Weights of a small GPT-style language model, trained from scratch on English Wikipedia: tied embeddings, a variant of Muon for these matrices.
Each number is 128 + 32 x the weight over the matrix's rms, rounded and kept within 0 to 255. Layers, rows and columns count from 0. Numbers have three digits each.

# layer 2 attention output (transposed), 96x64, rms 0.183, rows 60-95, columns 0-63
143124134135125132119115122150149119108147137111103155152148133132107113111146151122134114143118105128167135165135151146110112111109153129115128087124127147123142113138122119113116122136111140
114086145165134092096125109174180132123129149120109128092158117165127121128123136114131103142119102126133135151133170099094095132127152131130157125091168157120122155121137118106149121137115118
133137137117118115119122138138130135136107102120128147130100124124121130107176122140085130142100144180113110099117111172106139075144146124144100119152116115151165128105139151130154134163115106
133121125132151104139147122143166097121149133129128132126137114121090099123133108114139115085136171097136121158122119124131121106136124110144149136127117132160154121130151159124123120104118125
140112096117090146092140162111132125113125125119159137110128150092141131157099131112149112133127153095089124124120141134169135164138126152131110110134151107107129103136112106162162139152136112
131140144145126084136144110171164139129137131105134140087128130135084111078115127128130104129131147132103109105115122155125123127149146115132137166114092160135158128106118141133150118156122099
096110107111142118124129119141129104129148135135114118095119089120124125077139153129102142116136157100120150113134148125135130156163135117178143129127145115137128153119151116124140112172118103
137118103096126152125115097130145149119126130127110101165077148110106120120130147159122149138158103110137125122139146136090110122119152141114109132162141119118132152150158110102153128117156145
095114142132137135097095131157119120092139112120133146116135135123116132145130128139133126149129131119117141135113147149145135118105119133147128138129139117125166123122156160121095106122157117
148134151136127152166129103115103163148075140101133135121155126131148137164127099127067110124106108130123139111130176156100131126128130151147146140125148118111145114139089149111144119105116111
105153115150109120136118103131164130128151117120177131117106135093133117128114122105128160131123153090088093150108130132124132127144152106150121136153110127150114141119127096101157150110170144
143152115144114137142149149125167099136142136084090129120123151127147102145143158121126140139085146115133107137103082145150121138110105123109138155186097136134087133125119130115125108140133133
152134120155148120167117136140117116127109132066108127137150138132128147164116102141139132154107132107112153130132117152108128125110087115113100102103147131132113134141134147137132126126141105
102119125116104141091103143120128140145162143120124123142112126143105096108131170112128104136119152120159142076165125120130136136131119110135129123102153155111107143131115149111135133153142152
122130162137165099111161078120123121132140101125139151086122146152170108133136124160119110131137162104136135140149148148126122098138113136123121139133117139096111121121143153093128114125124136
157128148125143136124150142099112136147112127135100107159122127167125134135110116124126181114132109121142128134123148159125118119135092103137114137112132090167143143118116140117138117096141104
142142122132132159145153115097130127115107127104125110153129130113120134120107140095108123129108113130120139165154122131120093141137155116142111128124125120140148134138143114145124105129140113
141137134129123128129133094120113113104159135108121127199122114157107145111149130127154133109130136119111125109113092110150122125123124145136145103128135123124119128184144106145143105130114155
136102137122179121119142135118146086112135147161136120144108111144107143096118123133110122118145131121116144139119116102106145126131143118125137150112151160130142151125104146123090143146088115
102126128189098133103094158142082109136123129160142129087123131138113154118103142128123114127135119126111108147123106096111125120142121126148139114139141167148170146104105132154160110116167120
144107155135161148126141093138119128138154160170132150107130099139133119153125106128148126126129132130139126128143135132139063117148131107113109129127137125113139126103116147087124113106110119
121119168138129142155129107126108144156126101116097141107118111142126099140124118154109137131128150095130162132151150128174100103096118122109099141139133125125140130130136085101122155141161150
166090147187155088129132058147093157168098135111109131129173122155148141157135106178118119114130133165138158119181144146118093106139098078094137108130105099058126116118148159100122110132126115
111123134137104139130125147118177130158126111122110120139157141075116148106132157081126128117103114110133122137088115115108130123119121183186140152123140132127129137149117129144141114136109135
119115145163129135133140129110167114089122156111107099158139131099103098119118146088134139142154107098130113145089095127133146148122118140145167132175132114172123148101088128124142128123143145
125103124106143120170089132138136113156125107126134134137124132101099124110131160102084145129100156149130118148089104105115126168156176145169112107142102152115129124143183100133135145108118140
121131144167139129128148107146108123129132104133138155100137134129178132123132103103158111126158102139119144131144154123105125141128129126132115093122107134118133147140111147097113119149120087
126114157174157129121119103136131120120127153125128133125129122157162127149143085163132114143125120088137140133161167138110116161108130114112115096156114141117142135128136106118141111099103084
091125142095090103120103180098165136148089133121154106117150114112105151130128158111102109152127135131115113126118132128149149145108172128165119132137120120157119142132114112106150110159141117
110125143119147138130131128161130113159106125118085111134108137128121124125128140118123102137141119151126118130139122087136147172154142117136160109099143125148151119131108125113124143108111124
119099120114183147127155094126111138112142099107149123134109100165133141140169103168161133117110115170135133121138146159131119146099115100108127126157099139126091109096118155104137120108115150
130119140144131109114118097141137118131103109117130132111156142158139134139112109142135163119143137122095141089150131093122124138103107152133154139119134120134117102113158158128139156132101142
123133144102139112132127133120118130107111170132123144120164137124139137127131135142111105124134122126152129091150115127142122137112159121126152137114127134122134133131138136117120129146107124
126124127110068175134112143096105144116122143125137145122150133121113100120121167108095145145119102170118145178126078151120087137131128145169126120125145122147140124131090094156128129143130135
169131175127120152130136129092123133117100143130120110158125127125122155133105085119147139111107112126135145132125121135129111131137123153127166090137135101133136106115141135119092112147140142
139118125107119123122126103150092141145101156100116129116153117132135129129130142132115176119126131157134136123110135119093133117144155113140131086142124161113125154160119136157118141134110109
# layer 2 attention value, 96x64, rms 0.135, rows 61-95, columns 0-63
116160125136083132142144096104143167131153105113164081144109151125138120147143076150144151071171090130093125131173135194150127108088090135140126127128126106124128126131143122092160130125126136
134133132088147156120123139124083161145121114122098107146153120131118096115135105101150135134129142103122128107133110111128123138124138128131133172145136110151113143132130127127135087140166139
109119142126136128139133143141128164148120097137150122125128087114141125150115113133102138144152122130117131096132105122140151145148145167127086086124133100140155158109144106119123130137135173
088144138138133127151137151101119095124151124172130101165116104128126098120176116156122140106105111157132171128140115107152135103139133086111130112100125132145142131134115124148120125128109147
121138158092129203155110102109090167139115125136117109120112129114148098171133124132115157133145148121110129139180123162089111131106063127131094134163090102132103175134110155142123124095182172
126105137102109140141134159100114152129145135164117170124093131061158143135116117152144120127127105147104129125089155107149146110111115143124110112159135097150125093113115128140115119131139174
136113131129134101132139117152127101127130109107066103132135092156116118077114098141176109135134131122131144139138139093136082116134168130086176149127175153136141114121192148117114129112118160
124111129112087122159111125118170152110117139128113117128120138117123135088125134131112117108142130105151116110149139107068140101138144109146164155128149125148106136156132117141131161121157137
098155113132117128137138130134104118095142130098157118099148112127107126113069149097121167138143136133115130117100102114127176142163141152100192136123107122144154108112129118095149133094124165
177109138111127165124117100104114120128131169181154095123133115174136137122131074154123126137119122144145191122105126142100136125118121137143110121079163163123125131133117147121105113120132135
144079128154110135083098089096115135116153106131134097119109152167122098146121152124113100154129088119131136140127160100128148150116147110119119115123108132115139157173153120132152100139173140
152138109155125124117117110083157117155137131101175095095120128124156134113150155089100123159167140109165127081157096098141119127147129132175110095126135128109103123142144103098128141147160137
109164173161078117150144132133177104126112142089116142132122134136144135154125071121154122099168109124091123134132152133121093117163108116139088115105118126105145114149195138109134115147120102
171089144117107158145131139114127128091112175128123100140098145115082113096111181125165127148138107159143099149067128153122130124154116113148129120139105133173165121131106122116105139127149092
127148142117145130101125172118088112141132131124148156111118126129141165088117150122116105143116156122161098099149077121145126129081146124125155114114125137103169103180141122141125107128139111
110084135126133116133133127107114119135155103110165131121135140119095161121132149141127138152117151162130140130134127106111111126133098122109097122138127114128179112114143119146125133119119168
126116122162114103092110149126158177124142147144139094086118095141135146171143115134149117153109131113139143119132123174114103129128122136096120110182134121124157083092146142127126110142128130
148122153121158144132137157110130148102110147100134169157115140132159164134130129120154145119080120108111105123083112088100132147158089125100092129138143133115139147105092130119131144136154126
173103145128167146149151133117110123184104143147158104109124136129093135123085115146129160081134138113119127146137158104116167104095147100122093115141156126085112126126133122137132123134094120
150138132134082145130101152140126086168101129115107131140120121105141132100116137130165141136142130122112117106113131129132159176149073111116180112138121122149099129146101118142137149124147127
123126113135113107151123118145093111145118137153117145112097100138128129090083132144138116105109183124119155110105152137140081150155150129130139099119082121145156152133133115124125126148167118
146167103144106134149145149108126132131119095076146080148165104078084103091095174100143117137205167083128119120096117153176132162144068146149161125161108132115135094120126159136131105124158131
106140178170108121126141065125115153125151143121122129140131177132117154133126157136162110113157088126112130126148133136090147103090177119076109153086145096139121121098151136104150117126130146
142162153156143140124122087099127121121121134135137145093138128163125085123147123103114086129107109126152149144083137117080128099106118148087142150115157121106139143139128127145166148138165129
148133122095130120118117131153129118116128157104137123151121148134134144137108121182139130134075102184122129128124154158115120125127155121131095088129139110131118090094129125141133128096113139
144150160146098130131148154099128127122127100131118122137129157145109108140088142138121145126124136143134110116142109134127131166144100160120126145133125128162102140144080118108093133135115143
132125103145128109111161148118125108133133154099124115128125127178108136104127152089137165110116121147161132122108107130160141140148070142120142138149132143144087107146145094153068094117143179
112121161111118129166136085154091127142165140153109148135110148133134117143149104152114128123119143133127133171142133119089127121152135095130119100108140120099129136122131130133102104132108153
121108167104122117119143140136133152115091106105115152116120135114158128120133119130118128129095119141093110108143099150160151118127139155091117118137121132145122138122148137148169123148106173
161167130098109140074140140158190117127138155137112107141132141073118100144128147131124131128142115096132135135117104150132093145137080132149135150153110143157117148132137089177112152142134089
147134118146121149112162153112128111137133110091147128128139078113144130124135140090132103099072121153124113124133140176107137125131139159137119132095108146155135146084144102120139140115129147
097136108112122117129153121142127117128150114098117139115128141113125122144122150105142125154096153119111120132114144136122147111147086129135140149138102128138107147135110145108128124124108150
070123147145167116158147103168149109167117100145155122108142136112109152144115105152123134163129112126106119143131155124084124127121137111108147124132128130133123114122101082135136137112122138
095117126133093121116112153135113125115153117094181134099122109140102090117154171140122128128128129113098129134130134160112114142134116160139172143130136123112133141123124098121150134103138121
113180158107143116147141152149109139182126121119134139139190120131117125150140125143112113147086170111145134093127136129140146130166148134120113090152121122114124110136131130088103128110139105
# layer 2 attention query, 96x64, rms 0.129, rows 64-95, columns 0-63
044158081202139143126090217124069147130018124116130050194137063196130144095144144077173173130090084087162218234168183156150155120149154120113053157205161063196041129069129140048153152089113065
144073160139022132111164219134125191092127125105133173082177169085220070088124153114124170129133098057127065105099117177120140103102198142123070111201214168127137107098125114114138126097116152
162094165143104147178063130060112189129101132125124130174152115168196099255180129216138099160064082107026087130102185133105235122111109095160079053065192132166157101084114181128072084085122135
159145165124108076090108064046103146091194137133111116091174141208177184106166110091150190164195219168078076114171122129188129141119108091138132132132182138112153108021078085154089129101063034
139132178182132086096070105138081119104120066092221255054130085169017118112157053160171140195188177079116082077114100167156149174116141075118097145150130179230107152111164113232076098116110098
159179069135128153131140142194056124113189158157099109103158177091169140141132093197177138085029223076086068092131089255097158164083160199089098050146158114083163096071173141085132160110105061
115106109136091036193136126098148152148128139129213119216063127147197194062146201225044201050153171175086109023107125148038008156114155081129107113164142128190106181137037145126126143090092121
143157099151125097148155091102098180108207146196053081213058138113121135101065128101163138127101104068146122235091133107156138153210118061237116139095114204128094214097192036156080037083106167
142151143163093128235074235111174194198166129222063165099099138077052148133085078072113163137045103211098119116051089100199126102128090198122098143130143138152134107120150138065096112161102101
072136077140149102152103067136152088131089206171214059138114099080109151163098075118170082141176058137097131097076138147181178083186158037182070134203089143178140159155084111126132100119192164
155220095073091090125214161124082243101081116133166080168180182058100133125140043199160048136112136095190096115156183140121056148161107111097102136104145117207013088164184047110186133073181125
170200237089154017095000068174095157108099079100150199120089181134153166119114077177204139174160084040109133156086142141164134180181137143125089053055099070099183076140172138163186071134211144
141154160169064192115101153000130199196142011109188112155121136131040092158188185142102095116091136068155046114085180149145067148150134193198174106164096168099118086117076123069226070162160123
045105063211161149094174128189114112126172111145178127096101137060165215147112096181123116207151157099041121103140139171136142146204166092078120125111060089060179155180220071081159096049137060
239074006152089091080117159168107097180071185116082187148117146157130172131036153122096117103129111094101121114096136170128176134132002228141069111098125155241166122167163165121117136142225068
181102099125179108255148129079108126136073128187159126113117099162146125136107123104069173090116155134072143116190065037145112133107077209160139126167170131182093061217165053159101090194127191
161098127127138158150144115062081045113197079128134182061062107137181115154134117102129136120145118121162091170159085061170114115167116141142124215206155141071080080172192132080099156050154164
138070149148174196106039114147172093133117132224124089036068161116121160121126126102192255156171140076167066024153167184056057151149140099141130117103048151103089146164172126144185108140090140
193023108064035146126098090115151133083045176153126112126152187176093158169095185092153160090116068182165126108077075229194064204091224098168094089118092178098081146183116081156097125123172186
134179138132096177114026108194119036067142108179112050115106137182153100147208194168107085114140047133095164161090155099128093144085139119079112130133215151131103129191107126113164140101157158
123175137189176168114175082061197098174205026114163121166131139156051130155067036145118104076168164204106081097134034150192153107087155099039142165172155067159079063069174066126176137179131155
129107173087161104090124080157132043214119120176161181251137144136063130138126087171076091111147093075035163182123091099119140132054122146144142234131134154180138151136242041111130132093052133
144148187075092131208143142137126118086120169126227061098125190126118039048118183138130049079147131123096145125222092087126179241054152110118187107038107180140124139102163080158137129147158138
101078132103106189117093080119114099127055153095156139169127140113121107062116148105063170164080160183164230153184103193115176206117118180119152183110207117079106136099085149124227081122009074
154195140128154081168086186129063121129163124149172150122118123090147094165109161136077169115129135080234173103097118059104098119116115034064079159085110211182121169006206211145096128092098200
158203180079192061004056170097189193134154169160167104141143214155157070165036130135101199079134192180075137075127126093165136132169123099080152056137119062203096131086140086094102155064175126
137165170111112146109145142096133091114077112151137180111079087177186121050134148151146112104178115118189116159179214127133132081031143181081038076099131152104117111119135052125195181120170192
179158065141136031180135108119090126210101124179118141152059167183142135080128140170121132133058110107161114109150180111075127104187109145151106131133141048067120144118092123255123075095097132
053070121091150183120140114124089126173072139183087066153238121114094139156164177135033191189147077107094146072146237124171044208130074139154109029079180143080142121177202129104227154066064123
171117152125186128056095101159111087091108077095113074168218179138139131101107139168114098153090134096109057090151130044169046109143149183219083154243149107161177105130115161152093146070105202
106111121187099190113103096135051096142139166136113073153068092097098234196133118169125060182144106189143109104038112105195086215117184234102096151109190149120148152102102152090080081115163076
134075178173099099140198149123084136128056221151188160068111171133128104191070059163092193196045068088099148109118149106165030032184223121116137160143176118080096097113117197076145087092136091
# layer 2 attention key, 96x64, rms 0.127, rows 64-95, columns 0-63
111197120105137183138169131100065154152086107101119103219082090172136112099118147115125159193105092066089196175184235203188115196162155046100110137205102103196047076109054204000120133135133095
138142130181036120128154184110186165082095195086116139112161099050159030131159163147113151150075146063085076129105108213165085081091122109113121138187145142158149093103140086174124168119133151
090122144185153088161146119128138174121086055037098107147124159147120069222132164177130127111107087102057090142108255147146167082000142110159121040122255147148225123090139133128117097140138117
121100154119138156045143064064080126092181128092096125084111118206202084157087128180140227154190232177126065084130179181144128134079130159213090200097136086109122119048153123156102104102086124
132100168187111114147081069143096064051086103077073185147104145124041125182178023217118186155197161078108111041164130116178173093158149057132172182100070205214111104083149115203117138118112085
080118083141094169118139168157099142101167132097099146129144201124174156154057086151138107144129219086048035168047117255092049126158097136032141118132203142089137157111205151116129157177124096
166166109103106012138176103172133110124132160063176119132095129195180143094178200164100155044133117144181018000099151149109093138102106070131191151158134124150107206184090166127203133112098069
167198092122124116209157046106132183149156106144092068209016130077144092147083157080181142116168073048112109174123104101191103181234138133202093156092109151141194192056157034155129097061117149
145139071130150084190114185071203122202102100130107094055103175146074140246128145086121162117061100121183163110069072173134113139156088166112147179148160146152144032080218142092049097124164077
113040109187130085129144106173143151093129128155189100168090090094113206114075126113123093127198006158093076115163173093213158179131160082133156114173090098173121125132154147103149045096179107
116172103115162117100255105143081223097043135160157149120177169190115127142159103160160017109088118045169077110168145111210104141183111113011080133041124152165047124112103068121157165131131169
201214120172116108053058083153137134052141054076129246067146204069123148157099086126255149151116083094100197131087234084106123125153114169102087085107071089113200093156144082204162119135143144
123160143089170255141111173088165192137096053095159129078144136101017176123170118083057081085014168053181063093125194131139102124150162164189155145126192144143142111154010090158150111136122160
027118168173195112088184144185131089044155116163175098157056156051126185166144124139098128189145127115075067124140146141055107161201118166088086147148085064092143227103156084111113176137104030
185071068103066096154142179210112068116058152114081132119137156171067162196056193140069061125096146107043132166108158102139190129150070230142045095133116122218104165166162189153105140128154117
165085164100158113255157060112229133176109124147150104147131170165125123140082141156102157039105142091164130105137107027153138147122101163127164139126122114071080025210196196142096211105088101
107142167164120140134145116160132113151185075136144147113112087096173120166178151112046144138187153104136113155154067065213103106142058135149067191186128148001103039159128076119092161115129136
078096090138127134126027165076166112128145137154173099057041173097124168055183113106114255116163147062139072087089229114103130204186143096115092132098038165092137197150181156161132204147163152
175101109118020124133092107108181198016066229091143097150159158120131188129140143125116182085128070171116132124043102085163092197113192133190064129151126211089098096138154100131221069176145154
023195128137065178123065125147102117085185092094160160109140148156172108143113170163121122098172035108142158170093156105144135222049091139098151118162137161112119115195102113079168129089152175
067139151112134161121131142083148159133169086162153142204064172160000191120130043156156147055148177179079101051149000119144161081117131151074172194181183064171081103127172066106119091126121206
154140168144161051155088172152104031109126081212098146215121172146055084109098123167085047109245148054099174130090097120171146172126140143184125206092169079138170122203133064080152124106078106
122205123150183130223107105093079125097159253094137148142197182108145093083071151160113109045155138094142103134175069070128148156082211141065130079041130192119134138129135091157153082172057093
113066111077109146111104127130038135140160143058121114150159171161086081033170150131100152203118082136114244118126095207124119184104137152188133196085183069068093116127133144127185160244056095
179156149156168044221037154135011158136154124133130169128139131104165087166163145125095169102115123108162170122132103156147072094122024038057108158132083164170182186100140155112145087058095244
102233133132085062059149131116139172139155177148114129058208225147095118218080129105128219061180197162089123147141131081125100141124100057116116121089132000255128134126139137088115119117107169
148158151108034183127126142080139124139123114109191155153175067162131138101142110187127138094193085076108115143172198171101184037102124208054002143119103135127121077157118091065174174109087172
168210085140045072148130049175127169182170039143087102165021156177173130087080128188084149150062072058115150066104160140048123084192091120158096133123156131117118155149098185254188142109132124
098030135092154190152112111072102196057098129178148039165194160200129115153200158133024163209125102055199143093053206119114128193115120161123090058098133052115181190138164096053153174128131105
146151160188090149047096144188109102140078134135081132198193201154198124101111105070064073143113124096134070070055170060153066142137142121191183142165146094111130075114092142139085199075160242
071152126133134211165135146141043060089130136103161150093114139206101218192133121115136048143108072198111123072067119126175100167106108182197088164137125140093175119051121139077163108107189023
166081146167148090115148150126112180078102135164198181065113129100162107182152134072076162153012105072064116151128126146146074079139231079134080255150167042115120091144134190126179139101169047
# layer 2 MLP up, 512x64, rms 0.285, rows 0-39, columns 0-63
140175101114124174179168147125147163090164135145114099143086072193160145061120118136099069105063148089163155101119154155133070159180166136156143132113185161116197101175075091136177077142090125
148112103106124136125175130120141086118175156085132219123155075133124069100100129121122137166066153113163141114135126152134127146130133126203131093140093153157168170093087114095170101159151167
105153177091140150118167129141132129153160114104113127081169118107164180071090136165124158034144082178139162067100120146084104132127112098097134175113141119129178132161162144141192077159109142
083118115152110134103095117199189162128124181151119148135117116157127099153104134156146118159125036148093089139112135154037199145130170177095151133088155120078110116197085099113094204134073166
099128155155131144180071127084125103142138107118144165109109132103127147179169122136100127146101117150101125090079148080125157159119094127134132135101167171104126159115121150131120064116124121
164098135128133164143062148105166169029154097185156147071142128135115189163140115186125147118122103112081116103097143170170121161037143165165142175173104102097183063086161088094108104123141120
181067174156126055117153102174160094176163077153100090143159163139140127087118101142146128078141143096081142108114124155155149102110079088197129129142154156166155151118077111163237186164068131
134105146105056108116108172104174187141134137101152134104132158124119171098144153148097160122134202138127139179086060134070123144143155130105116124156132168120113164149218120103154133180165141
110157118125096159139143130130142091088134163111143156203102113139154105117101108118082113133179120117140155118087102072132131096141154119123107150097129147134155211102096140155094138170119167
176122133130142153088161132148208138129175127133119106140099171122112138107090124194124101167096130090117135175126196229080119154132187202112047118131173156097097102130121080090137173179082126
055135128139115073095124110160164102145122092122123138151100100139159160073108130113151102159136130135113146180128089075097136081109182116136181114116130095151135167136142091101133165124118144
098147184120154103202087172141233134156197156079161134116184100119138081081087126207169074149088147101085175180107121123114132065151117156114097134062154166107146146212144085133165070135053102
155147121084120113125097222135148137158083146149094113179143132082157119178122184104148122089105103061166120088183106183130171102175129106115134113113140087163132182131140183111088138130125216
178142116078138182146078103119106154140142137105115134093033110126063106116101133146205172123123082104148141103139093131087127132065136113089174136140141122175168189124126093096081121092158152
150115126148111109194148127087133142168133131169147121140095194121141091121101109132125118109098122093141130118118162098137089120135100100117100085146122140083095092132063122125144095111139114
107112138108128092152137153126126110111150176087107109175183159161135132058109080120137148147087188106102184170157054170182114138092142092122151129093165182115144111143107092130151128166076163
152191113125140093119120129175133153117113080076146173062163173082127169144109155137152168139080093147153160070132149125110184157093097123140139125155142133139125109169104111112099136119137141
124145160090088105118152131137166153170127076140066144129115119120187027163130118112124144143065162138177134081102098199107136123111135085181142093103189104174141136133066122054133139129208138
156111171119145139123132139125167109057136157126142175130159171169124118099077048110163123124131119097106186165094088148136121128157143142141095166126092084144148103131181114111131165153175094
121134152103146128069121102160108116084182163066106099117147149088125151109151144135199192181078125115057164146118176131108182106120079091215110118141068135109130136124139122124137103125115194
125114107137126111137067118090142182161174134156106097108143174114114156134093120126139163149130159131147148158127170092116187142076201128127070145114151108115097096106189168132195095133111103
170120184134103127103105115111135116166123129206148154115133168138127137088108136151108138167111106137150166150079114099125079085093137153154115150120142093151138166169115100127167182086089098
140131124141128121099129122193162135129170135157127110067154156127199084106123159096140168135141131119114116167131131100093160072107126113127122104121116112089189114121087135131128127086101158
180201153096135077119182140153175138137088118114063167106138090147117134107119058099187102157155116126085136120150117138082143133094143066164110128096173095168120176119111106157155070125147176
152104099098111126155099123115131110130109105179156149089073113096170082119164162159094102163158090090185141152132142094124120102108126156183109124098116102154122193184094109139189129076160147
202125123071095170146109176121066120138133119188153108138104117127176137157120123137138111093147074164165132168102182156107136126094129141080154063156155120160173137119096181172149114069130143
123131106116125098144113143106084079168092153089131101135200173068117092141138134161107132083101124170127131106095136113107153150102090096127119107165072095148110165135175172125169139124165156
114187133124139133057135146159096054131168136153135122194154151152099143191096068086149149177179083086077136164111123208111126140133158163092057114145102055165122193133123122113116066055126146
133149156145211074162079106110127118143111169148146153096109141125182120129190150106094081161129200099147086033094071088140142101119083141192157106160123136122129160100106089142117050072123167
090152123186176119168118083110130127098125106118137113111101098147102120080127117137163150123141164146121132066137140106128157147111121132154088152141092126123113102100114127091172119139153155
111113133127120157131125133133133044106098121102154105101134137137162094159135077076113170148142097189133164153082103135103146157112107110099100140105095116105174123151144162104171123104124081
156160098188160102116112187157136161133154116127113104159135102137135114138116147140124106125166133098150153130142130115108164143119108097198144142099147126148140113068085133138084139146080168
114102119157137102119111178198190102134102119173113107093124152135125125097127123153139118138129094156149071102098207090124111096128103104111179177137150117097157111090112165131054100139166169
120107139144125132154158136158115134134119140127066151080124106131169138153143087119124077163122098128153123111142120094165134134101182115194192111141135119090177170105092071133151049116124147
212155077143131109144143125097106052154137139172020148173113129104075048103161136173185116169133134140122171136140172112160118172122161113147098163112110053128178149089091116122072144104127136
102161144150144116130125173091077150119169107131122107191133134176138149070111173119156106121200090080028103126136176138178117146148179167094144145112094153111154174108107107121184089138113122
163109153169097124093084142162137139154153112134083216098163147087149131126110123151099141114131148154157146142113146078086143118140098050126160141164085072107113115162097141117130136137160125
131133070102096122153135113121201084124140137135126130138147155117098160149169120117161195105105088080231159056108126178115196137093135136091098130136160162086170177122204098134156112089086124
120081131088088157108147160098130145167128151185077118119117090161124123085126153139098150143060125153162156048072130095142116115146096145132115195167112147108121100097139171165184087142119153
113145142151180107134123160153199121068144123133163157124071174158127195091089082202172161157106118137106113080088131110168125129138143145111056195101119134072145122124142088115164111135095076
# layer 2 MLP down (transposed), 512x64, rms 0.272, rows 0-38, columns 0-63
137195112076157121089054078103172183113163126101158128112145133097168107154098087109175133147203151076061123176131071102093101176192207134066124078160150220149152108128133097127120099112097123
106095120122147117090115117102142166119140118133111147207163172153169208116130113127131100072157129120107172145108159131099128133126143090130123154065095138121088120127165104105120100142202104
134188114123175096129122158115160050142177122135149118140104131165173114169158068091090100096093187153119150110115114155162100091122114193113151083107171008142109122121192158186188083145072112
110118151160052130101109119149154164087103073145181102184079189110164148147071109125148138229146110137101057199130166100144177175159094124109111090099126092126077112160163130084101149163170134
174160148138107117101165130118138090130116173085111152136121138112163119104091147119152138090154137171100137163137142154123144105223138119126115122107111048134062159155132066134117157103118160
131096175120094129096178162173185110128161104146144145128109113131098065146176094090134125168081145166032094181082171120203147225119167124201111106138160096084195035050081167176155086104121147
125136145076122184131095096192172116145137127104131021104207116125096161121131110140132192089200139060121112152059108124070110088149177120147191186126167107093114164123113201079139028128109188
144088106137137090151111091107091102135172205130150113179130146132127108100125131156148112120148101120158128133147128156098132126115138150119126168085118116127157110149118174104101115108064108
105139138086100139113141147128168141142107119117125156178125105126126126158082097173123124101168125133110134137104171118107127098136142108069160103094134098141120112128082161159116171182140151
121128094135119160132146081090130162117153062132050185164162093068104131105070153168047235127114136123108211157141136132197125130076151167124126132079129158069138122130179086104126121119097163
165137113040106173140111137089124148068120149160163136114122160165138135178116154127129114104108147135145111102143136162138078115100135154103107121116110094131140124109123132143102122108133121
074111032085088117192141162157208108105094135121066136183090185099196146153163142045010117116099255101078162143139155167204133144116148062037143159021133064101201152110100074215198077152217123
151140125095104085156132160128212112100135156063063049097119131188116197130119116103108089111109090087093177117141121154174073131117125173108216159140164092172161091131144124160127166104091182
097078116153099150182092137076108203100048138105156119149148115095136103171140109133149155153099084142188064140171155168115143134155158168155128083103098158100140107100096140158163112139123130
074129168104110150075098163117059114110117142105142131102141115086112135138094111140125121161152160186131142124131128125124159134130140134144148128103140102164117149098148135123136122144166110
122114103143197138087139100170137165058159101079193102109178160106124138128104169119119094116152080106115098170073138144123099125085207116104106136135182185168176141137148085111163085137104157
084095121140085144109160117077125122101172143169153138173111087171097095136136158176175157131153101130117138191113115101135121130087132143118106141104106143126085103105113164110182159130110103
084073133104129145123142115162198114149106133165161149158117108144134080055129091135157058085165158126127131133103109168121131149158123073067124153132118165093145152112120089128149152147076147
110102095128133147128102141143116146074103080138125142093143143107120136176126149129095127160117101173120136124136088137061174130159130145168192124144137133087110183108086101135128128148099163
138140153104145138079101131110135192188104160177096134131098139121142151163098172136114101146175074096090098101178148084094123153065178154124116110123108113124187104170110112139067144174160084
085137112157133134196176157107155110104155142127131086158125110134122119104196110135156084098139156147168069085113130134189148128146098155164091164127097150114096113129120098112077172102112120
130137137128148096138131164161174112120150090130130071113096092114097126126123103132158099156111105152123144146086159170171106130196110050152165103151146148137119136113132163174100171063132121
147107105133148143133099173131141140078117107079145102105135112122041169157117151135086149089112102107117112139143143147147096130114152125130174151121153138175081174129122107170165088157120138
123120114155151142190079124134138122125132147131166165126107129064092085144143038171130146080094155105167188088162104158161143140216132090064154144146143110098129135139169110123198082061112151
080105103104134138117081169159097113118131167134060136123092140099147114141108109116139140135130169174129131157078075171135105117145114120155121103085158131168107121131184135166099149129127132
098139141153158101110131106132142107115148116121068142109090144101143107118147108099120102132122203142171152156129139103171092181158101108113106182110117149124046164112164124065136158107146124
105118148106107123097128139164138143100141099113148120158142103160160095153128143125109123185171098126145130136170133117135110095113162138167139097092170136120132057112110073177078155116148148
157170146102066082108130190187111090100141121134160157074136136107121136108096172144085094099090063134078141199072152188080118153152110089222124137169163191136190174169097070086125086103043129
131151114188069088144141122153110131164153089102133060117163111090143127124107146142145113138106104157176081150129156187147108149141150079107065098135160021084141153147099160150135161147172137
155112126112116101105165134172125130100118148161092138095116124103144141150148134132118117158078106117168120132132148146118106119145132090148172077106168144133116129167111153165094139141089113
123138115106085153082119104114121148117170124105123092118111120177106119147136123146085148121140133072144093122182094128089129110147098113125160114128164127139138137120132103169127126129178192
105147181145132097109158085154112138128100157078147179103160153111129099137106147123073164116136198082126104145179149102122119135118113125167105074157131126099145154142155070167127088125132120
124113134156148204175077089125112121145143137080112145135092160137058117154146114150166161157164104124111087154116168063107107154149143144126112100162102128129144129087131130127161174134106140
127159136128124090128133149169159104186155158133175021125123113097095088082162145149179132122117109048102110112143163072174162161123056156130138142066131116152145123132129171130099152150109109
132236184082117135180127163096119092118100159167104062138133111214104163121101075135193067143216120072167130066096103139136209060168175120135129164087157138138144115084128173069057129098130087
113123093158116132071094128118106159141090101144130099171161117143133129192205112143104146095135152120163164136170094127137112099096153128125098097160107124148067120113131085146092145130115171
061125174122131124121136127142128134120148148156142087101110088133156131159052144126124122100165116055162149128115100078180114125142149149114180125113183119145156182075176122113140081123137104
085100158108115161193155190103143090124102119082058132143172089118126126210201128164062105149081099160071216129144128205141063121168123122107030101139112097105131169162078058198190141140082088
140145107147123046200155099127168154114132096066091136095142142107120133165161124167122169171109106140135157173145127071143113118112105125147145125089126119120154144113192104119111127086128045